Weights of a small transformer language model.
Architecture: LayerNorm before each block, normalized queries and keys.
Training: 570M tokens, 4345 steps.
Each number is 50 + 12 x the weight over its row's rms, rounded and kept within 0 to 99. Layers, rows and columns count from 0. The size before them is the row's rms in percent of the matrix's.

# layer 5 MLP down (transposed), 320x256, rms 0.169, rows 233-251, columns 0-127
101:57 46 61 49 56 54 31 35 40 46 61 65 47 50 58 59 54 24 67 46 73 36 46 42 50 37 23 48 38 50 46 53 44 37 62 40 44 47 49 31 52 28 45 61 47 46 36 58 48 54 49 46 34 56 76 70 67 43 65 57 59 70 56 44 28 57 37 58 55 67 44 45 47 16 51 74 46 45 46 44 62 64 46 38 31 39 75 67 50 29 34 77 40 46 43 49 61 67 72 62 57 54 61 40 44 28 59 27 59 41 36 38 54 36 48 55 36 47 57 54 55 47 30 33 56 47 54 42
101:57 51 39 66 73 56 40 49 51 47 38 55 66 29 51 46 53 51 36 58 50 48 57 48 48 32 47 54 62 52 53 71 86 44 59 49 32 47 53 57 49 64 61 41 30 28 57 48 59 42 42 44 72 43 53 31 37 42 29 45 69 35 47 52 43 55 26 33 47 61 73 49 48 49 63 51 68 26 53 63 53 42 50 39 53 68 53 67 43 71 42 46 38 33 48 66 46 58 42 51 30 58 56 68 59 49 57 37 38 66 27 56 46 51 50 46 35 68 40 44 48 67 53 46 52 43 45 19
093:36 41 39 28 53 25 31 60 34 64 53 28 54 30 46 49 68 48 43 26 35 46 47 28 76 37 76 60 50 53 33 57 68 78 48 68 52 61 64 46 53 35 53 67 52 44 52 47 56 20 51 38 68 44 44 60 60 50 30 66 48 43 43 61 59 42 26 57 64 63 67 59 61 40 46 35 52 38 65 55 44 63 57 29 32 63 54 59 66 50 32 46 58 43 46 57 57 44 54 65 60 52 60 39 55 27 44 68 39 54 25 47 66 38 44 27 48 59 53 48 58 58 52 67 46 42 65 53
097:49 57 32 45 48 60 56 64 64 48 48 31 55 50 50 52 53 38 52 48 62 59 39 86 25 41 46 34 60 41 56 46 51 46 70 39 65 30 63 59 54 46 51 46 53 52 34 66 68 55 48 43 57 52 44 44 54 57 47 57 54 59 49 60 49 54 53 87 41 39 64 61 57 31 41 58 38 47 45 39 44 41 36 42 68 50 55 38 48 58 74 40 40 85 26 56 46 24 42 44 66 60 48 51 62 44 52 54 60 53 35 46 61 68 33 35 55 38 36 65 46 40 48 28 54 60 54 41
096:60 54 63 52 68 57 43 42 54 68 46 61 52 57 34 50 65 45 36 68 53 50 49 53 28 58 58 64 46 45 64 71 47 38 51 60 54 37 54 45 60 37 49 65 70 56 28 41 62 46 46 57 50 37 61 53 70 65 67 39 39 69 28 43 53 50 55 53 56 55 42 68 48 56 63 44 39 49 30 41 62 39 44 41 54 51 23 66 46 46 37 53 75 34 80 44 48 31 66 66 57 52 29 51 55 61 45 66 63 45 82 49 77 43 41 66 44 45 61 49 80 29 63 35 40 76 57 49
098:47 79 56 70 61 56 16 23 40 45 44 71 40 54 45 46 62 42 50 40 57 50 60 61 60 54 54 62 68 48 65 37 42 50 49 48 56 29 41 15 52 45 59 53 50 43 36 53 50 72 64 43 46 47 54 46 42 61 47 46 36 67 68 61 47 57 54 30 46 58 53 61 44 47 50 51 34 53 45 69 69 39 53 42 33 43 43 72 54 42 55 32 59 54 63 40 45 40 52 45 48 29 53 34 65 39 27 48 56 44 64 42 48 48 53 44 55 40 45 65 35 58 52 49 47 67 49 47
102:31 82 54 48 52 30 30 50 47 53 57 70 82 50 50 69 40 43 77 58 54 64 41 64 42 43 52 41 50 42 45 68 26 41 30 63 49 46 35 51 44 44 45 43 56 51 48 51 53 58 60 54 33 62 57 53 64 66 53 34 23 70 37 49 59 41 53 41 36 68 55 53 60 77 46 74 43 48 49 52 44 54 46 53 38 37 46 61 44 58 50 45 51 36 67 35 34 52 46 51 42 42 70 32 49 33 36 57 48 46 43 58 49 43 39 48 30 39 41 38 56 54 63 70 15 51 49 34
095:41 52 42 46 51 51 63 28 59 52 37 37 41 54 37 49 40 70 42 49 58 71 70 42 64 11 43 31 76 46 65 42 60 54 41 45 57 80 62 43 31 49 62 36 37 39 40 68 55 52 46 21 62 47 48 51 62 51 43 32 53 48 33 48 53 24 36 56 45 61 55 48 48 51 42 56 76 52 52 38 68 55 52 55 38 47 50 49 42 47 56 38 50 66 38 56 44 39 61 52 55 62 46 64 63 55 48 58 29 71 74 59 84 59 50 86 51 35 43 57 61 34 40 53 47 39 52 50
093:66 61 45 66 41 71 46 67 47 48 60 41 30 47 48 26 44 75 66 42 70 52 55 29 58 56 70 43 49 38 48 38 56 60 62 57 72 43 36 51 73 41 35 12 41 49 48 46 43 38 54 41 55 22 71 55 38 54 34 34 55 38 52 56 53 60 26 61 41 53 51 39 36 61 53 49 69 61 48 34 68 56 75 68 64 64 51 51 57 67 45 47 20 44 33 61 26 39 68 43 43 68 42 42 42 36 43 64 44 69 57 50 60 38 66 55 67 56 50 58 47 68 41 41 43 50 39 42
111:47 44 37 50 42 46 45 56 58 70 71 48 50 35 54 50 61 60 36 46 54 31 44 48 66 38 39 50 39 63 35 41 41 62 55 41 49 64 52 49 37 53 52 48 37 72 27 35 48 28 42 50 54 49 35 38 37 40 68 57 41 40 53 48 44 53 67 54 63 51 26 35 38 61 24 39 61 65 32 53 45 62 50 61 31 62 39 47 31 55 40 53 43 48 57 44 46 71 39 63 65 46 52 53 60 67 56 55 68 59 42 66 38 67 42 39 56 51 36 53 35 62 30 54 42 36 60 42
095:37 46 48 68 42 55 62 60 31 48 55 44 47 48 25 29 33 62 70 25 49 53 53 49 44 57 49 49 67 69 51 63 63 41 62 45 48 55 41 47 44 34 58 58 54 42 38 28 62 69 50 38 61 50 54 51 49 70 45 55 53 55 58 59 64 40 37 47 44 56 53 52 40 68 49 39 54 68 44 34 64 35 60 40 62 35 48 44 46 36 54 48 48 48 32 52 71 36 32 57 53 53 69 43 68 67 49 30 37 53 42 42 50 60 45 66 49 54 64 30 56 33 44 39 40 61 53 52
094:49 71 74 58 27 61 63 54 52 62 41 62 42 55 48 43 55 38 43 31 44 23 55 58 42 50 45 35 46 50 51 48 65 58 48 49 77 55 40 37 46 71 59 61 49 62 59 36 35 35 49 52 46 53 62 45 73 43 51 55 58 29 51 52 52 47 30 47 59 56 64 60 41 52 65 56 67 54 41 50 46 47 47 35 13 69 55 60 57 19 38 53 26 55 68 36 56 47 51 44 44 42 27 34 62 51 34 63 42 45 54 42 57 45 50 54 54 64 58 60 56 55 69 61 72 53 64 51
098:44 29 64 48 60 41 58 48 33 53 31 60 59 33 49 58 66 58 50 25 44 50 41 63 76 31 53 46 53 47 65 62 54 67 64 52 74 33 46 57 50 38 50 51 36 60 38 46 44 34 66 35 63 39 64 34 33 61 76 43 51 35 58 53 59 50 39 37 42 33 45 37 33 48 55 59 65 42 67 53 44 54 39 50 43 41 63 42 53 72 54 73 49 51 41 41 53 68 63 61 36 49 37 33 51 65 72 52 50 55 32 69 55 49 42 41 62 52 45 56 38 39 60 46 51 34 42 43
097:56 43 37 60 76 48 40 31 39 56 53 50 43 31 38 53 61 58 46 35 69 51 40 57 74 32 39 64 52 47 62 47 52 40 56 47 61 48 44 53 31 52 59 54 44 65 47 43 61 64 81 54 51 72 82 59 45 65 26 47 69 58 49 41 40 36 40 47 52 60 48 51 48 24 49 27 66 35 49 55 43 69 48 47 65 64 60 60 45 52 48 50 60 70 39 53 61 32 52 36 45 48 31 43 54 39 44 36 63 49 43 36 62 37 35 53 50 48 51 29 89 54 57 41 69 32 59 20
108:49 53 62 70 56 37 59 54 53 62 28 41 48 56 63 62 73 26 49 51 51 50 53 42 69 60 53 59 61 45 65 39 37 36 55 49 63 49 51 50 54 40 49 39 44 43 53 42 65 46 73 59 66 45 46 44 57 28 51 41 33 35 54 49 33 60 52 54 47 36 76 63 59 65 47 72 72 67 52 41 68 47 68 51 63 41 32 48 35 84 48 51 52 59 49 38 43 60 44 46 44 54 52 46 51 70 61 61 43 46 48 47 35 35 47 48 70 49 60 38 32 23 51 45 48 34 45 33
097:39 40 60 47 40 47 56 31 40 59 51 75 68 53 53 47 70 54 54 41 71 53 24 46 49 41 54 58 51 35 79 64 55 53 39 64 44 43 49 42 39 43 50 47 50 59 46 32 43 63 51 56 45 40 60 57 46 70 57 59 55 43 43 47 68 78 62 58 72 51 49 68 23 50 45 76 53 59 44 35 41 38 38 34 62 46 46 40 28 54 58 41 47 40 59 39 66 46 21 49 37 47 52 44 38 74 69 37 39 30 76 48 55 42 49 59 36 65 44 50 49 55 33 45 28 60 35 68
102:60 26 63 63 67 51 49 69 39 45 63 32 63 48 49 45 28 54 44 66 54 74 29 37 53 46 52 47 52 45 54 37 52 45 18 36 43 60 31 60 63 31 53 33 39 49 41 46 52 40 49 65 67 47 53 52 34 52 28 47 52 45 59 51 52 60 75 45 43 50 64 27 44 37 42 52 61 59 64 63 56 43 55 46 39 49 61 41 58 51 25 56 30 52 31 70 45 43 47 51 23 48 25 40 36 61 50 67 35 81 50 34 53 71 34 52 47 61 53 67 48 51 38 69 62 48 42 24
107:39 38 52 40 51 58 34 69 69 40 59 77 69 45 48 49 50 50 47 67 58 48 29 41 62 58 63 33 54 46 67 48 64 57 69 55 61 47 43 51 28 43 33 25 47 44 36 49 66 45 30 43 55 50 43 46 48 59 49 54 46 68 43 44 22 53 44 51 66 48 37 76 18 65 33 48 44 58 49 47 58 52 39 42 52 50 23 51 72 47 51 42 53 36 51 39 63 60 40 73 42 55 58 45 55 47 70 63 56 51 30 48 57 61 48 44 57 39 61 38 61 56 47 47 70 84 48 63
099:44 87 44 47 55 51 58 60 61 43 64 42 27 29 64 29 39 59 49 63 38 42 60 49 40 49 46 42 61 57 51 56 23 70 33 42 41 47 30 46 43 35 43 49 35 28 54 56 47 67 53 34 54 34 67 57 45 51 47 53 39 47 55 50 54 36 49 45 52 66 41 52 42 45 54 64 66 41 47 69 40 58 55 25 62 77 32 56 49 57 49 62 38 53 68 53 46 54 65 52 65 38 58 53 61 53 61 52 28 56 55 67 55 64 57 54 56 42 60 14 45 48 44 34 62 45 54 38
# layer 5 MLP gate, 320x256, rms 0.114, rows 234-251, columns 0-127
103:54 48 52 59 40 52 55 34 36 50 63 52 26 72 33 54 66 63 58 43 30 77 31 73 52 68 49 38 41 56 59 56 63 33 40 47 54 39 50 54 58 48 46 78 36 64 38 46 34 55 64 48 58 53 47 87 42 16 67 51 42 59 28 60 52 26 51 75 50 45 42 49 36 40 69 67 55 62 34 28 46 54 38 40 39 69 56 39 46 38 61 35 57 49 37 38 52 55 42 51 38 41 54 47 44 47 59 60 57 38 65 43 54 37 54 36 56 46 52 20 40 49 60 68 34 41 62 42
096:52 55 41 47 56 39 70 51 42 56 57 64 51 35 42 54 38 46 50 61 46 62 17 52 59 49 46 73 55 49 35 38 67 58 15 36 46 61 44 43 39 68 33 54 43 47 53 40 47 67 37 57 40 43 60 50 56 54 40 23 35 44 35 61 47 53 38 48 39 38 38 46 48 51 48 59 62 49 40 57 67 80 42 54 40 57 62 52 53 53 31 54 23 34 69 47 63 36 70 46 34 34 46 75 72 67 60 43 62 48 55 55 37 34 35 42 36 60 50 47 46 57 58 46 59 53 38 63
096:31 33 48 44 52 62 52 40 53 35 56 35 39 50 71 73 39 60 72 57 57 63 32 60 51 48 39 53 71 58 35 51 24 39 46 49 49 47 40 52 90 52 45 51 39 48 58 53 54 63 51 47 54 79 61 50 48 59 48 66 55 84 62 51 42 42 51 52 44 44 46 54 63 49 47 25 28 61 75 39 51 64 47 48 68 48 54 62 59 55 53 43 40 49 35 60 55 43 57 57 56 55 33 41 60 67 39 68 43 36 61 49 46 58 45 71 51 53 75 47 49 48 54 32 54 21 60 52
103:69 63 78 66 50 39 35 48 56 49 65 65 24 54 53 63 64 57 53 85 42 45 52 36 36 67 57 23 65 52 42 51 54 59 66 56 61 51 59 47 44 53 54 45 60 47 58 72 53 55 47 55 44 46 29 56 53 44 43 63 51 62 43 36 72 46 45 57 40 26 51 46 57 55 48 29 57 59 59 50 51 49 29 43 57 47 48 42 54 26 42 49 51 46 55 62 55 35 63 51 40 45 60 71 59 56 36 51 57 86 58 33 61 62 55 41 50 46 67 39 16 45 64 60 62 38 78 28
111:37 61 62 77 39 61 42 30 56 57 71 46 61 32 59 41 63 43 55 70 44 41 68 68 49 34 64 32 78 42 79 63 35 62 51 56 59 32 51 48 61 30 56 65 30 56 67 43 55 65 38 32 65 54 52 38 70 35 52 57 45 31 41 44 28 53 57 39 38 48 83 57 59 44 52 50 45 41 71 40 48 59 40 47 57 57 49 52 85 52 35 51 46 54 50 58 39 54 38 60 76 33 35 35 61 48 49 49 65 40 58 46 53 33 54 52 41 35 24 61 51 54 32 49 35 43 25 54
108:59 47 55 55 49 39 44 49 57 62 62 54 47 71 52 30 39 54 40 37 42 41 53 36 59 35 46 31 48 45 57 78 50 43 54 48 51 32 57 58 41 44 51 46 50 52 42 54 59 62 32 40 67 44 58 57 57 65 29 46 63 54 36 38 50 48 31 57 38 65 61 62 53 30 49 32 46 48 50 35 41 46 33 40 34 62 47 53 28 84 72 45 52 79 54 71 63 54 41 70 67 59 38 65 55 76 36 36 72 42 74 34 62 19 41 56 68 38 48 45 49 27 37 49 49 50 35 62
101:64 60 44 54 70 49 52 19 59 76 38 49 51 48 61 48 63 38 71 48 48 56 62 54 65 44 35 41 51 43 34 39 53 55 53 51 27 35 70 54 34 79 44 55 51 19 56 47 57 52 47 51 67 59 61 58 59 67 46 34 45 63 46 51 58 35 29 63 45 31 46 49 53 59 49 61 50 50 35 45 48 47 70 50 51 40 42 61 40 23 47 23 47 49 23 41 26 38 59 68 52 56 35 87 47 65 59 56 38 61 49 57 50 82 31 45 31 31 58 46 34 49 63 35 56 43 56 31
090:53 18 41 47 47 61 34 45 39 55 45 53 49 22 71 52 50 47 62 24 46 44 26 57 48 43 56 52 37 51 41 50 45 65 57 34 40 53 42 39 43 23 63 66 40 70 53 27 48 71 66 31 36 54 47 49 36 49 63 75 53 49 55 65 60 34 50 41 40 43 60 35 59 45 61 57 42 50 63 45 60 49 52 62 31 54 44 56 54 42 56 59 27 27 49 43 47 54 64 52 64 46 49 54 56 40 60 60 55 64 60 43 35 51 60 56 53 18 77 44 53 80 56 30 54 46 61 45
104:40 48 54 60 71 48 67 54 49 45 40 51 63 61 40 47 46 53 67 64 35 52 58 48 46 42 71 36 49 69 15 36 53 26 67 52 61 46 30 25 40 53 55 55 45 21 50 50 71 53 36 43 21 50 67 46 59 67 40 44 50 34 32 62 63 45 30 56 46 47 39 57 51 46 69 31 49 45 82 49 47 67 63 60 41 48 44 71 49 59 67 58 46 75 45 70 45 52 48 35 44 43 49 50 45 45 45 49 50 45 41 29 66 29 42 41 47 60 49 51 58 44 49 51 51 40 62 90
097:38 53 54 45 35 52 44 54 68 43 31 47 64 51 51 67 53 61 66 63 47 41 33 69 42 44 58 66 47 68 62 50 47 53 47 35 34 38 23 39 48 38 38 50 68 48 19 40 43 47 52 57 19 61 55 55 54 47 71 45 35 67 41 53 60 54 53 49 53 56 55 64 36 45 63 65 67 40 43 53 53 33 44 41 56 46 63 49 46 49 77 32 60 39 58 44 34 32 58 68 41 62 61 72 67 65 53 60 33 43 49 33 65 39 31 28 59 26 64 42 44 33 70 45 43 60 62 46
093:62 28 69 43 47 54 58 29 47 38 40 46 35 37 26 58 54 47 38 49 46 47 40 62 60 47 52 70 30 61 71 43 50 72 36 65 59 52 44 53 56 50 60 46 28 52 45 56 57 61 58 45 38 45 64 49 58 20 52 39 31 59 56 57 46 44 60 36 39 56 50 52 48 58 33 73 56 51 63 66 81 35 70 71 52 63 43 58 54 53 64 61 51 68 41 61 44 34 55 51 49 47 46 55 59 35 49 56 47 43 41 58 66 32 38 83 65 33 41 37 49 65 41 54 45 45 50 51
100:32 58 49 57 33 56 75 76 50 50 63 52 44 35 34 62 65 64 59 57 35 56 53 36 26 52 47 39 41 38 66 55 61 47 56 62 62 58 44 46 66 63 64 44 49 54 51 83 30 46 28 70 56 60 56 55 56 45 65 53 56 64 42 46 55 51 52 67 38 56 63 42 45 39 42 53 42 41 49 63 75 42 35 67 32 50 32 50 32 22 68 56 61 57 40 54 52 56 40 35 36 47 38 42 50 62 45 52 50 55 77 48 60 50 54 47 57 54 54 44 52 43 46 37 54 64 40 68
096:64 63 46 56 37 40 59 50 59 47 55 51 57 44 60 52 67 47 46 22 43 79 47 48 44 43 44 46 56 35 43 50 46 50 42 42 20 65 72 66 45 44 58 64 48 58 42 58 38 29 59 44 45 49 69 56 61 58 56 45 30 52 37 43 68 73 41 55 70 43 50 49 65 45 42 29 64 34 34 42 52 36 40 47 52 51 61 58 55 46 38 70 54 50 56 45 42 37 64 40 57 61 44 45 52 33 55 33 59 64 48 63 23 37 29 48 41 67 47 45 51 73 55 61 70 50 69 19
107:65 55 43 33 53 50 53 45 35 42 62 48 45 75 43 54 56 67 50 36 44 59 62 39 53 51 42 53 27 25 52 45 37 38 46 63 64 38 56 50 56 56 34 39 44 58 44 69 60 52 60 28 44 62 68 34 26 77 42 53 45 39 54 37 52 56 26 65 64 37 56 52 39 40 65 37 40 60 38 56 62 59 32 32 37 67 60 39 50 55 40 53 39 57 44 38 44 41 43 57 39 58 34 41 62 54 56 39 56 72 56 52 67 43 49 64 64 51 54 79 51 55 40 51 67 42 48 64
099:39 60 66 40 68 46 21 67 64 77 72 54 38 44 42 66 67 23 56 59 26 58 60 50 49 53 63 45 27 61 34 47 52 40 55 51 52 55 70 37 73 41 64 37 41 37 38 61 49 26 34 54 44 48 50 57 86 56 38 51 63 55 71 37 59 73 55 44 58 46 38 41 49 72 62 53 41 44 36 41 38 52 43 47 37 52 38 52 58 87 40 61 51 44 56 58 51 43 55 57 51 53 57 48 52 25 36 64 62 70 41 65 51 43 39 48 53 67 36 47 59 39 46 26 34 47 52 44
098:34 65 37 26 34 48 42 45 38 53 58 69 52 59 48 51 76 62 59 45 53 59 59 47 61 45 63 52 40 44 48 26 60 60 55 33 74 53 48 23 58 36 57 50 28 61 38 62 60 63 53 49 42 58 73 53 35 56 68 67 36 54 29 39 54 49 75 52 32 35 41 41 50 54 56 69 46 44 53 39 58 60 48 57 57 49 54 24 41 30 74 57 35 60 42 54 66 34 46 66 40 52 49 46 74 55 53 48 79 60 35 36 66 51 49 52 76 47 58 40 45 52 55 53 56 56 67 45
093:59 49 49 55 53 45 58 41 25 51 71 60 68 63 53 44 62 51 40 62 30 48 60 35 44 61 45 46 56 61 59 27 63 52 35 71 50 27 51 47 65 41 42 66 47 36 44 58 58 47 32 34 40 41 62 37 47 60 54 47 40 44 55 43 46 56 36 47 68 53 47 62 60 47 37 39 17 41 40 48 69 55 54 49 65 33 57 41 58 41 73 71 59 40 49 48 56 41 43 41 52 59 46 35 36 55 60 36 75 46 49 50 43 59 44 65 42 49 33 43 46 37 33 46 59 57 60 52
094:65 35 45 65 59 56 45 52 47 54 45 72 46 53 58 56 68 51 46 33 49 35 58 34 54 71 37 48 24 71 48 43 48 46 48 69 52 24 39 33 52 44 54 43 53 61 46 57 51 64 72 73 33 52 55 54 40 65 41 55 26 65 49 45 53 49 49 54 35 65 52 43 50 61 33 56 64 35 58 69 36 54 62 37 48 42 56 40 59 56 34 52 32 53 57 45 47 68 62 46 39 44 42 68 58 51 48 43 52 40 51 43 54 45 48 46 57 66 58 58 64 27 39 26 45 52 50 57
# layer 5 MLP up, 320x256, rms 0.122, rows 234-251, columns 0-127
092:32 56 62 44 45 42 58 42 32 61 56 37 66 47 44 38 56 58 45 54 45 50 29 51 35 36 34 45 53 53 67 47 51 65 54 48 48 46 61 63 60 63 39 44 56 57 38 58 65 54 30 36 52 19 30 71 60 50 32 49 41 51 48 43 42 35 62 55 42 54 72 49 58 49 65 67 41 49 63 65 44 61 66 50 52 44 40 48 61 71 57 45 43 44 65 58 49 51 51 27 51 53 53 36 36 63 66 70 68 42 39 47 46 34 35 27 52 66 73 49 36 39 45 44 49 52 46 41
092:32 56 46 51 47 42 44 34 47 45 48 34 52 32 41 48 50 45 50 41 43 23 61 43 35 39 31 61 55 38 57 59 40 44 58 65 61 48 70 34 46 62 48 50 53 65 44 43 61 50 20 47 61 65 54 69 55 56 28 59 72 64 60 65 56 49 54 47 48 57 46 37 59 48 63 57 50 55 52 51 42 65 46 52 36 56 47 58 45 63 45 50 47 76 58 62 54 43 77 39 63 60 49 59 54 48 57 71 57 43 52 51 52 39 61 35 46 55 42 35 45 58 70 43 53 58 53 53
093:22 47 56 36 61 61 53 63 63 68 48 50 50 29 47 44 43 60 56 65 47 48 46 45 43 53 72 42 43 62 51 50 33 59 47 55 65 46 50 41 57 59 61 36 33 62 45 45 33 63 36 45 62 56 34 34 53 46 24 55 48 61 65 48 17 62 46 46 41 61 51 51 49 34 38 61 58 67 67 58 50 48 56 35 37 44 49 61 69 65 59 52 52 68 57 42 67 65 38 28 45 43 39 63 53 38 53 33 56 43 39 26 50 35 62 84 42 49 52 60 83 50 53 51 52 71 54 26
098:71 54 59 55 69 48 50 60 45 57 34 53 43 42 58 52 38 64 32 62 47 47 42 51 59 33 62 49 66 48 52 39 51 44 52 35 66 72 59 48 49 46 61 52 72 38 58 53 64 53 48 53 57 54 55 47 57 42 63 41 46 45 47 49 62 33 32 51 47 72 51 44 36 34 69 36 66 49 46 64 39 57 26 61 46 56 47 54 34 32 54 43 69 57 48 77 50 41 48 54 60 58 44 68 38 60 53 40 25 48 53 44 49 51 52 33 38 58 48 35 57 44 34 63 40 44 55 37
103:50 57 42 66 58 47 76 70 55 52 34 58 51 31 25 64 41 49 38 55 35 56 64 57 58 52 33 42 53 63 75 72 47 50 54 57 39 57 82 57 43 49 36 51 60 56 51 34 55 37 46 45 55 63 34 70 50 53 59 56 57 48 49 49 46 45 56 42 58 48 43 58 39 45 46 72 35 37 47 43 63 52 50 38 45 27 64 44 68 49 37 36 59 65 45 42 58 55 38 48 55 46 28 41 60 43 45 59 41 32 48 37 53 42 25 36 40 36 47 51 50 44 42 25 50 80 33 47
106:64 40 55 47 49 47 41 57 62 55 51 72 84 52 52 60 51 66 65 41 38 50 40 74 54 61 48 53 28 47 51 51 50 65 33 74 41 45 53 41 57 63 55 60 37 69 61 46 36 32 42 37 57 67 38 40 57 49 49 29 63 43 40 50 43 62 44 54 40 49 37 48 58 72 64 45 55 54 54 52 46 40 54 42 53 20 34 54 39 44 47 40 47 59 69 27 36 58 41 42 53 38 67 52 42 35 50 57 47 62 74 34 35 32 34 38 48 30 47 42 58 45 25 51 64 59 42 49
096:26 47 41 53 33 51 59 41 59 60 49 34 54 47 47 59 46 46 38 46 44 60 41 40 51 53 58 42 30 42 53 53 39 56 50 52 49 36 26 45 46 42 57 30 56 56 26 51 54 49 38 38 34 37 64 50 38 48 50 46 47 43 53 35 50 65 68 29 58 77 57 43 29 45 69 65 46 62 58 71 56 58 69 48 57 36 68 55 43 54 47 59 66 62 53 42 32 30 24 60 56 33 40 49 45 69 56 46 30 62 63 56 46 44 40 45 39 41 51 43 41 58 66 81 64 54 38 63
095:25 55 54 48 56 47 53 38 37 55 40 31 42 40 47 59 56 54 58 59 45 41 50 66 36 42 26 45 54 60 35 35 42 54 42 34 52 46 73 50 38 70 55 49 56 57 67 55 62 59 75 53 64 54 58 28 70 46 29 35 55 46 48 43 33 83 42 63 48 57 42 65 38 50 46 48 54 43 33 53 56 45 38 61 49 54 57 66 53 47 54 38 30 58 69 75 66 47 35 46 38 53 94 50 55 47 60 45 46 51 41 41 60 58 68 42 38 37 69 57 48 36 56 46 52 41 49 66
116:55 71 34 46 48 59 54 49 49 39 55 40 53 58 54 45 59 41 59 41 51 23 76 40 63 54 25 33 59 42 48 56 37 63 46 47 46 38 55 59 70 41 58 32 55 82 58 35 46 54 45 69 59 33 35 57 55 39 53 42 53 58 60 38 42 59 60 47 64 65 44 50 48 63 47 38 39 49 21 37 57 61 43 57 41 40 47 23 35 69 17 56 62 48 57 46 65 58 57 63 33 52 56 51 55 51 49 68 82 45 58 57 29 79 54 69 35 51 34 47 60 61 50 58 62 72 46 30
095:27 44 61 63 76 52 32 52 71 55 55 46 54 52 60 59 38 67 57 50 55 45 34 54 43 68 54 51 60 53 44 40 53 39 29 50 60 33 51 53 57 51 37 50 58 37 46 48 46 43 57 42 42 47 51 38 33 39 37 42 39 60 46 40 48 58 64 59 55 73 22 51 71 45 65 68 57 74 39 68 65 48 52 63 31 51 63 66 38 61 54 52 46 74 52 46 39 35 89 58 50 59 58 38 42 60 58 65 35 56 47 51 39 43 56 41 43 44 21 44 61 46 52 40 50 39 48 44
098:51 53 43 48 69 69 39 53 36 39 60 49 59 59 44 42 45 69 54 22 52 51 34 55 52 59 76 44 44 44 58 66 61 48 74 59 36 49 35 61 32 57 59 66 54 51 39 44 61 47 41 42 50 86 53 34 34 49 37 65 45 47 52 38 38 59 57 71 65 48 34 63 86 75 60 10 35 64 29 58 59 64 58 50 34 40 42 58 51 79 74 67 56 53 49 48 42 60 47 49 39 55 67 44 50 55 54 45 63 64 62 38 39 32 31 48 58 36 73 46 49 65 61 36 47 51 49 31
094:32 50 70 36 64 50 38 52 54 46 44 46 53 42 44 52 49 48 48 51 47 43 71 51 21 42 39 65 58 65 65 58 37 40 46 43 38 46 43 40 54 25 70 16 50 58 42 34 50 64 56 47 45 56 45 32 41 64 28 62 44 56 61 52 51 53 43 30 35 76 73 47 61 58 42 56 40 25 50 67 38 73 46 56 52 53 53 33 41 46 74 51 39 57 43 47 51 43 46 45 64 45 25 47 74 57 55 42 38 45 66 49 43 42 60 55 68 52 44 51 56 37 57 42 39 61 64 51
097:52 52 61 47 33 32 42 49 37 68 56 82 61 48 63 39 51 50 22 36 43 55 54 41 62 56 57 56 50 47 47 31 46 41 62 45 44 52 58 43 48 73 50 38 52 60 53 55 36 45 38 44 42 59 42 54 53 66 47 42 52 49 59 26 41 65 38 52 51 64 31 49 45 59 47 63 62 55 31 59 62 45 48 45 71 41 44 41 42 45 45 31 47 59 70 42 70 42 33 58 40 52 71 62 37 41 37 39 41 48 59 44 51 41 17 50 59 50 79 55 39 37 56 31 32 45 53 58
106:42 70 55 53 74 42 57 45 51 27 44 34 61 53 60 39 46 69 40 61 50 64 45 22 57 73 55 36 65 46 54 62 65 48 44 54 50 59 50 43 49 48 42 59 51 63 51 52 49 61 71 53 53 61 43 68 47 19 66 22 59 55 37 41 35 58 34 52 46 26 44 42 38 50 60 50 63 55 66 51 44 63 44 51 39 39 37 51 48 54 33 62 58 64 33 45 50 64 41 78 62 47 35 31 73 55 58 38 41 32 65 34 44 37 47 40 59 24 44 27 31 52 42 55 33 68 54 40
097:52 54 47 43 57 52 49 69 36 35 70 46 53 59 65 37 35 46 63 53 69 65 49 49 47 43 43 39 39 56 39 42 46 41 62 51 48 62 79 53 72 65 60 46 47 38 45 78 66 82 27 55 69 41 39 49 43 48 56 36 68 47 38 76 64 35 42 50 52 57 45 52 69 48 51 44 52 50 33 60 73 73 43 31 34 58 75 50 35 56 52 53 56 43 28 64 46 41 51 49 45 53 68 48 66 41 67 60 47 63 54 51 57 61 62 40 45 57 63 54 39 43 56 52 55 58 54 42
097:50 55 41 54 27 41 56 42 54 38 41 49 26 48 30 49 43 49 59 49 47 51 67 64 52 47 33 64 45 43 45 58 58 59 52 63 41 49 47 35 40 58 65 79 49 60 51 51 34 44 55 53 53 79 39 50 35 56 52 68 56 44 76 53 33 46 31 59 40 47 72 52 61 84 58 36 53 50 35 27 45 62 32 64 34 36 42 55 62 56 53 48 53 24 62 40 48 58 49 40 40 42 30 51 47 40 45 49 51 73 44 36 42 70 56 43 32 49 62 49 45 37 50 43 39 56 61 60
107:45 41 68 50 62 60 21 45 45 45 53 71 65 51 52 56 77 79 49 52 27 58 40 68 49 84 62 32 25 36 39 35 70 66 40 43 61 59 50 51 39 38 68 57 35 45 45 54 59 53 55 43 57 71 30 57 69 49 46 48 34 48 48 57 44 52 51 47 52 69 29 64 42 40 35 43 62 73 34 55 77 55 45 50 50 56 52 56 62 26 46 68 55 67 39 61 47 62 51 42 44 62 49 31 40 48 57 64 52 43 48 59 50 59 37 44 45 31 53 34 33 57 50 45 55 44 53 48
103:46 61 52 53 53 67 46 50 43 33 57 36 37 47 35 39 43 40 45 33 74 33 54 57 64 34 34 39 64 49 48 71 37 46 68 64 46 59 60 57 46 60 41 49 57 46 37 60 64 50 35 50 69 40 47 44 62 58 50 49 58 45 67 70 50 43 53 67 54 44 26 47 49 27 35 65 70 47 15 47 62 33 33 54 54 68 54 49 65 47 32 57 46 62 63 41 78 56 54 48 47 47 61 41 46 42 64 44 45 31 55 62 50 66 43 44 67 39 61 31 27 47 40 64 60 51 42 44